Weights of a small GPT-style language model, trained from scratch on English Wikipedia: 2 heads of 64.
Each number is 50 + 15 x the weight over the matrix's rms, rounded and kept within 0 to 99. Layers, rows and columns count from 0.

# layer 12 attention value, 128x128, rms 0.169, rows 115-127, columns 0-127
45 23 55 53 48 67 48 44 52 67 54 34 51 40 44 54 27 68 52 68 17 69 33 29 47 45 57 42 46 31 56 48 39 14 51 35 50 42 50 22 55 55 95 47 33 40 57 77 52 38 35 50 53 52 91 51 34 35 34 70 49 40 40 47 27 42 66 46 54 46 42 28 60 43 43 49 27 43 40 47 44 36 37 27 47 34 53 34 47 62 32 48 58 38 34 42 58 30 72 67 47 49 53 53 42 46 71 48 28 48 68 40 62 46 34 73 27 58 45 51 59 50 29 26 31 37 49 57
57 67 44 47 47 37 37 49 51 25 47 38 58 39 56 70 66 74 47 70 32 77 37 70 43 20 21 70 70 57 46 75 37 49 42 59 39 60 48 44 73 44 44 44 50 53 31 50 13 69 33 57 63 34 75 55 55 64 59 56 71 47 62 56 48 59 64 28 69 54 45 48 21 65 24 71 49 68 58 59 40 63 25 44 35 26 45 69 48 33 63 43 49 38 44 56 13 57 60 35 30 54 53 69 68 62 49 60 53 60 63 54 35 45 80 52 75 29 59 39 55 49 20 47 54 23 57 89
62 20 31 31 38 37 67 64 66 18 50 98 40 65 49 42 51 40 57 55 60 36 49 36 68 58 55 35 25 60 37 39 40 55 53 34 42 48 74 54 51 42 65 65 57 49 33 29 41 41 54 46 64 37 35 50 56 17 42 63 49 62 47 69 61 63 45 25 60 34 67 61 50 66 59 82 69 65 20 45 75 65 64 72 33 46 36 37 56 37 63 54 38 63 59 57 56 47 39 70 57 57 54 57 33 45 58 37 35 60 58 65 55 44 39 55 33 24 63 41 52 34 47 36 62 43 75 49
38 46 43 51 28 36 72 55 58 47 33 60 67 65 27 37 45 34 43 37 44 67 46 56 60 64 42 52 52 41 78 52 45 35 52 32 51 38 54 60 53 67 49 69 31 66 52 74 55 66 55 56 40 61 54 67 70 38 37 62 77 37 93 76 34 50 31 49 61 31 82 45 61 62 48 43 66 41 26 49 36 88 41 52 58 49 52 49 47 49 66 32 58 41 28 78 48 40 30 36 61 58 50 74 36 57 70 34 66 51 90 33 79 54 88 41 37 68 18 39 54 73 44 61 49 51 61 50
59 44 54 43 62 76 44 59 61 14 61 24 44 56 62 55 58 30 42 65 52 60 46 66 58 44 44 36 77 42 23 54 59 43 08 49 56 42 61 28 61 52 38 55 22 53 72 82 55 67 52 59 65 65 54 49 64 40 32 30 18 51 80 48 39 62 47 38 65 67 26 54 59 50 53 33 79 64 55 65 51 66 53 49 58 52 21 62 70 31 51 56 62 54 57 78 75 67 71 59 54 44 44 32 31 33 57 56 41 47 57 19 54 75 70 43 64 70 48 36 48 59 56 67 33 54 68 55
49 54 53 33 42 60 44 51 95 66 54 28 77 46 45 58 74 39 58 24 36 39 49 19 59 34 17 54 30 71 62 27 60 34 48 60 76 46 41 35 26 37 67 26 65 44 50 45 48 44 46 23 46 46 29 57 34 10 47 49 18 48 05 54 44 55 51 36 55 26 60 66 74 56 47 56 51 84 28 23 40 42 72 59 56 58 47 62 52 62 45 28 62 34 23 23 18 32 49 21 40 46 46 61 61 57 69 33 39 61 63 41 27 37 54 48 52 43 49 39 77 74 58 41 46 61 57 32
35 60 73 56 62 77 29 29 36 33 48 50 54 33 68 67 42 39 63 51 43 31 41 99 55 64 72 50 46 49 49 49 34 65 19 40 31 53 40 35 55 47 29 67 37 52 45 51 66 57 76 46 43 29 36 42 62 70 59 33 56 41 41 26 34 61 61 31 21 49 38 38 37 58 57 20 35 42 66 56 51 58 56 18 18 31 69 52 44 61 37 34 63 52 59 44 51 96 57 62 63 44 52 12 56 43 40 58 75 77 58 29 52 28 57 65 58 50 38 15 70 31 35 49 59 69 54 46
53 39 56 74 48 39 52 81 35 53 59 27 34 60 45 72 74 33 66 32 68 33 22 44 51 50 49 39 61 43 22 55 42 61 52 71 44 55 60 76 64 51 52 42 49 44 45 37 26 51 62 32 36 16 44 38 30 52 79 26 51 31 29 34 39 29 45 48 44 57 33 46 31 22 64 57 30 71 43 58 60 48 31 40 27 45 46 33 60 29 39 24 64 53 41 78 52 20 46 33 42 62 39 34 46 48 33 32 57 41 57 22 50 46 49 64 38 58 29 77 53 45 67 38 84 41 44 56
59 61 51 49 39 43 56 72 45 42 81 41 52 75 30 46 85 52 53 53 33 45 22 67 45 70 24 61 60 89 49 44 63 60 59 67 52 64 46 45 72 43 55 46 63 42 40 55 46 63 63 60 25 66 68 55 51 59 53 99 34 68 47 50 38 48 60 45 47 47 48 61 69 70 73 73 75 40 46 62 47 50 76 51 63 49 35 33 22 44 62 33 54 26 36 50 72 23 60 61 70 54 17 49 44 43 39 55 52 41 65 31 31 54 36 40 54 28 69 30 50 57 59 21 58 69 39 57
67 74 20 48 41 28 41 56 66 47 38 44 63 35 61 54 29 59 46 39 50 66 86 41 51 49 36 46 60 63 57 27 66 42 52 66 41 63 44 51 45 85 63 50 50 59 57 28 59 40 56 28 76 62 35 26 37 38 67 25 45 55 54 33 36 34 49 76 34 56 26 61 49 57 45 46 32 50 58 59 43 66 44 19 69 38 52 60 55 46 21 52 30 46 72 50 46 49 64 31 33 36 22 26 57 51 42 42 40 47 64 34 03 63 49 42 84 24 48 47 51 58 65 37 65 49 41 50
53 21 53 87 49 55 23 73 43 59 39 56 70 70 59 27 23 33 21 42 51 55 67 64 69 42 76 35 16 52 56 40 45 42 65 62 63 66 49 44 65 42 33 66 62 68 67 29 59 68 40 15 27 79 47 40 75 59 14 60 43 45 42 08 70 39 44 49 52 83 51 70 52 54 41 53 15 63 38 52 27 65 62 61 67 39 55 73 39 61 54 35 41 73 45 25 43 31 30 35 52 44 55 58 28 53 61 44 56 54 47 63 39 43 54 38 58 38 85 54 61 63 24 14 41 58 45 43
56 46 38 31 63 53 60 44 54 44 56 45 73 31 38 32 42 70 50 58 38 58 52 32 73 40 50 69 08 61 45 17 42 55 36 48 64 41 55 68 27 58 74 66 44 41 56 50 42 59 21 39 31 56 72 40 64 26 28 44 43 70 59 46 59 80 47 49 43 07 69 60 68 31 42 46 48 35 54 28 67 50 52 37 71 32 61 61 35 31 77 42 72 35 51 54 61 53 33 59 50 64 34 66 45 41 39 74 61 50 29 71 37 56 62 50 35 56 58 31 39 61 32 70 45 22 73 70
68 74 60 39 59 39 46 48 41 56 41 42 48 49 59 41 71 59 49 71 48 28 57 66 37 62 30 62 66 33 33 57 42 35 53 80 45 55 34 42 47 38 51 37 17 55 45 36 62 51 54 28 47 51 11 54 29 84 54 61 45 28 28 43 64 65 45 64 41 51 29 73 67 56 47 19 49 41 70 56 32 25 42 70 54 50 61 32 57 62 58 66 39 47 50 54 69 54 51 62 48 25 35 55 56 81 52 76 55 77 58 31 54 37 67 71 30 30 67 43 50 78 70 74 45 75 42 44
# layer 12 attention output (transposed), 128x128, rms 0.155, rows 115-127, columns 0-127
37 46 53 65 44 44 39 44 35 46 50 52 48 43 39 54 47 44 48 07 67 31 71 40 47 54 22 30 42 72 39 46 70 55 56 63 40 34 40 56 48 33 38 39 46 47 39 37 44 61 52 31 43 49 17 54 45 55 67 50 59 60 47 73 68 51 43 70 41 62 42 96 55 62 50 54 61 54 78 59 54 79 69 42 56 48 21 49 52 55 57 57 60 61 47 67 53 71 48 51 54 39 50 41 32 26 37 56 53 36 36 39 49 73 63 42 66 58 47 10 45 34 42 78 57 45 56 50
45 54 31 48 48 72 53 73 73 50 57 49 37 45 49 30 38 33 47 15 51 46 63 57 61 99 49 46 65 56 53 59 63 66 47 48 53 44 59 41 36 41 62 57 70 40 73 55 48 63 39 50 37 58 54 58 44 40 56 73 50 49 33 44 11 60 28 51 25 32 56 69 76 50 51 73 45 38 59 47 50 60 58 71 63 62 68 52 47 90 47 60 39 54 71 52 66 28 48 59 67 43 76 60 53 41 36 61 45 47 46 40 67 78 62 60 49 53 72 54 54 69 55 55 28 70 49 19
72 29 33 50 71 44 36 42 22 49 54 10 44 34 46 43 68 50 47 39 34 64 52 47 36 31 49 55 61 37 40 34 51 51 50 60 65 65 16 55 49 37 67 65 59 48 51 55 60 27 52 36 45 44 56 35 24 66 45 58 33 61 50 47 36 42 64 62 44 59 60 43 42 55 39 24 42 47 59 67 32 42 23 36 33 35 80 50 37 62 32 35 49 26 42 41 65 39 37 40 46 63 78 39 68 29 63 44 49 51 16 26 46 82 72 57 44 63 35 24 48 81 47 51 36 54 32 62
66 40 51 63 61 29 25 38 42 71 48 60 42 55 77 70 65 55 65 43 64 49 67 48 53 49 39 82 17 78 19 44 57 67 68 50 70 75 22 68 22 45 50 46 92 60 56 57 70 48 50 76 29 47 55 30 44 71 88 29 59 48 24 35 48 73 85 70 39 63 19 49 45 53 50 71 46 48 43 43 53 43 38 56 43 64 57 54 52 48 42 37 60 53 64 46 36 46 70 70 64 48 29 35 60 23 43 82 35 37 51 67 53 26 52 56 57 30 66 47 64 49 58 48 35 69 38 45
42 38 49 48 25 28 46 39 49 56 31 41 65 49 61 91 26 25 56 62 62 83 63 53 79 62 51 51 46 62 85 50 52 46 63 26 53 44 31 59 50 39 33 62 64 32 31 52 52 48 62 44 44 55 35 62 26 47 75 67 57 55 31 50 68 28 62 70 41 37 49 35 47 64 36 62 39 60 35 48 25 55 54 17 31 63 43 46 62 69 74 66 43 45 58 48 36 45 60 51 54 67 60 71 54 69 50 43 39 40 62 59 40 74 25 76 38 39 59 62 52 39 16 47 32 65 66 33
31 54 26 55 61 43 56 35 25 64 34 56 42 48 79 60 34 82 57 14 47 67 66 73 33 41 88 44 51 35 38 54 57 54 58 57 51 85 59 71 52 69 43 53 47 67 50 84 63 48 28 66 38 36 39 46 66 46 39 52 46 19 57 23 74 53 55 71 37 50 72 35 13 67 38 28 46 18 46 38 67 41 40 53 43 26 42 28 60 47 29 54 18 44 75 51 79 50 26 50 37 50 55 57 57 43 41 48 51 27 71 63 66 46 75 60 56 45 57 23 60 28 41 49 50 23 21 69
60 59 47 53 30 42 34 75 41 57 54 48 40 41 50 30 55 43 46 71 61 57 42 40 56 58 48 66 56 55 48 75 54 36 77 63 46 37 57 41 42 69 51 40 76 37 55 06 41 53 46 37 56 22 42 50 52 42 54 51 17 75 79 79 64 45 47 53 69 20 34 28 61 62 40 87 57 64 45 43 46 48 42 68 60 40 24 28 37 60 54 46 42 34 59 43 58 31 68 20 45 30 57 56 51 63 45 24 71 55 56 54 37 84 17 31 60 47 54 79 51 34 40 33 50 37 49 52
56 42 52 65 27 43 54 39 84 65 69 36 23 19 38 62 09 66 48 86 23 66 68 64 25 43 50 74 62 51 62 46 25 36 37 37 41 57 42 40 63 44 56 60 28 58 49 43 59 59 48 50 60 56 47 59 47 36 57 50 42 63 58 35 45 74 67 52 51 22 53 58 53 83 74 45 49 29 77 60 79 30 28 46 42 70 51 45 64 48 50 55 39 22 42 27 54 60 53 65 55 48 26 59 48 74 57 59 44 46 32 65 66 43 50 14 67 47 57 63 51 68 71 77 28 56 34 60
25 50 38 48 62 41 55 29 60 75 62 67 60 30 60 50 51 35 49 66 73 47 73 54 32 48 66 47 50 55 38 62 55 63 38 40 40 39 32 48 31 39 42 55 57 16 64 68 77 43 49 58 62 50 30 52 36 38 44 30 27 50 55 43 54 54 62 55 68 40 61 36 31 57 59 45 25 53 71 28 69 20 70 65 54 56 66 62 68 50 14 51 53 66 61 42 59 67 47 38 49 42 69 65 55 49 61 49 31 48 57 42 45 54 73 40 27 51 54 53 43 53 23 63 26 34 55 50
43 58 63 29 70 76 39 29 69 37 32 69 27 43 35 46 25 37 65 30 38 79 16 53 54 58 46 45 58 38 53 53 50 62 69 70 41 54 79 60 37 47 35 31 31 65 38 60 41 46 46 72 28 22 43 56 85 48 57 71 55 60 61 60 50 49 39 22 44 39 73 44 64 44 41 49 42 67 52 38 78 34 49 22 47 80 64 52 20 33 65 54 31 49 49 50 58 47 21 52 55 63 57 53 59 93 26 46 55 70 33 44 65 45 52 71 33 56 74 46 49 53 38 58 46 69 45 27
41 93 50 47 56 50 43 66 49 58 32 58 53 33 25 76 66 81 29 46 32 23 41 33 64 40 70 61 18 40 64 64 70 33 62 68 60 17 26 72 23 77 66 27 50 61 52 63 47 25 51 50 46 36 43 52 47 78 83 57 63 34 53 77 55 40 28 48 57 24 65 54 43 60 39 47 71 46 53 48 63 36 55 60 64 46 75 56 40 33 10 70 72 46 49 40 66 72 77 52 63 92 38 39 39 64 68 46 47 25 56 42 51 38 47 82 57 49 35 41 53 27 66 54 30 62 47 49
42 53 73 46 39 48 58 74 40 60 44 39 52 65 61 55 59 57 30 24 58 41 44 63 46 42 69 47 63 38 24 41 56 61 59 21 56 66 50 52 58 29 30 52 42 41 38 59 67 43 60 36 62 44 46 56 28 52 50 54 39 37 50 57 63 52 60 69 26 99 47 63 46 51 49 64 80 67 43 29 32 59 44 45 47 51 51 48 49 55 37 37 41 65 47 32 43 36 43 47 91 47 71 37 28 56 47 28 32 61 67 51 68 39 86 72 55 41 37 49 65 37 60 09 49 71 38 46
46 28 54 52 54 69 38 29 54 51 58 71 65 50 48 37 38 75 53 47 51 45 45 61 25 41 51 58 67 66 79 39 67 65 45 38 14 43 55 73 66 55 40 24 59 35 25 55 37 63 31 55 55 53 49 44 56 33 49 56 29 62 38 38 45 27 39 30 69 22 47 24 36 30 54 55 42 05 48 32 59 42 54 86 40 33 38 66 37 54 41 52 89 65 58 71 49 37 65 51 48 56 44 48 60 50 31 57 53 47 57 52 58 60 56 17 46 50 32 70 32 36 23 06 53 34 55 23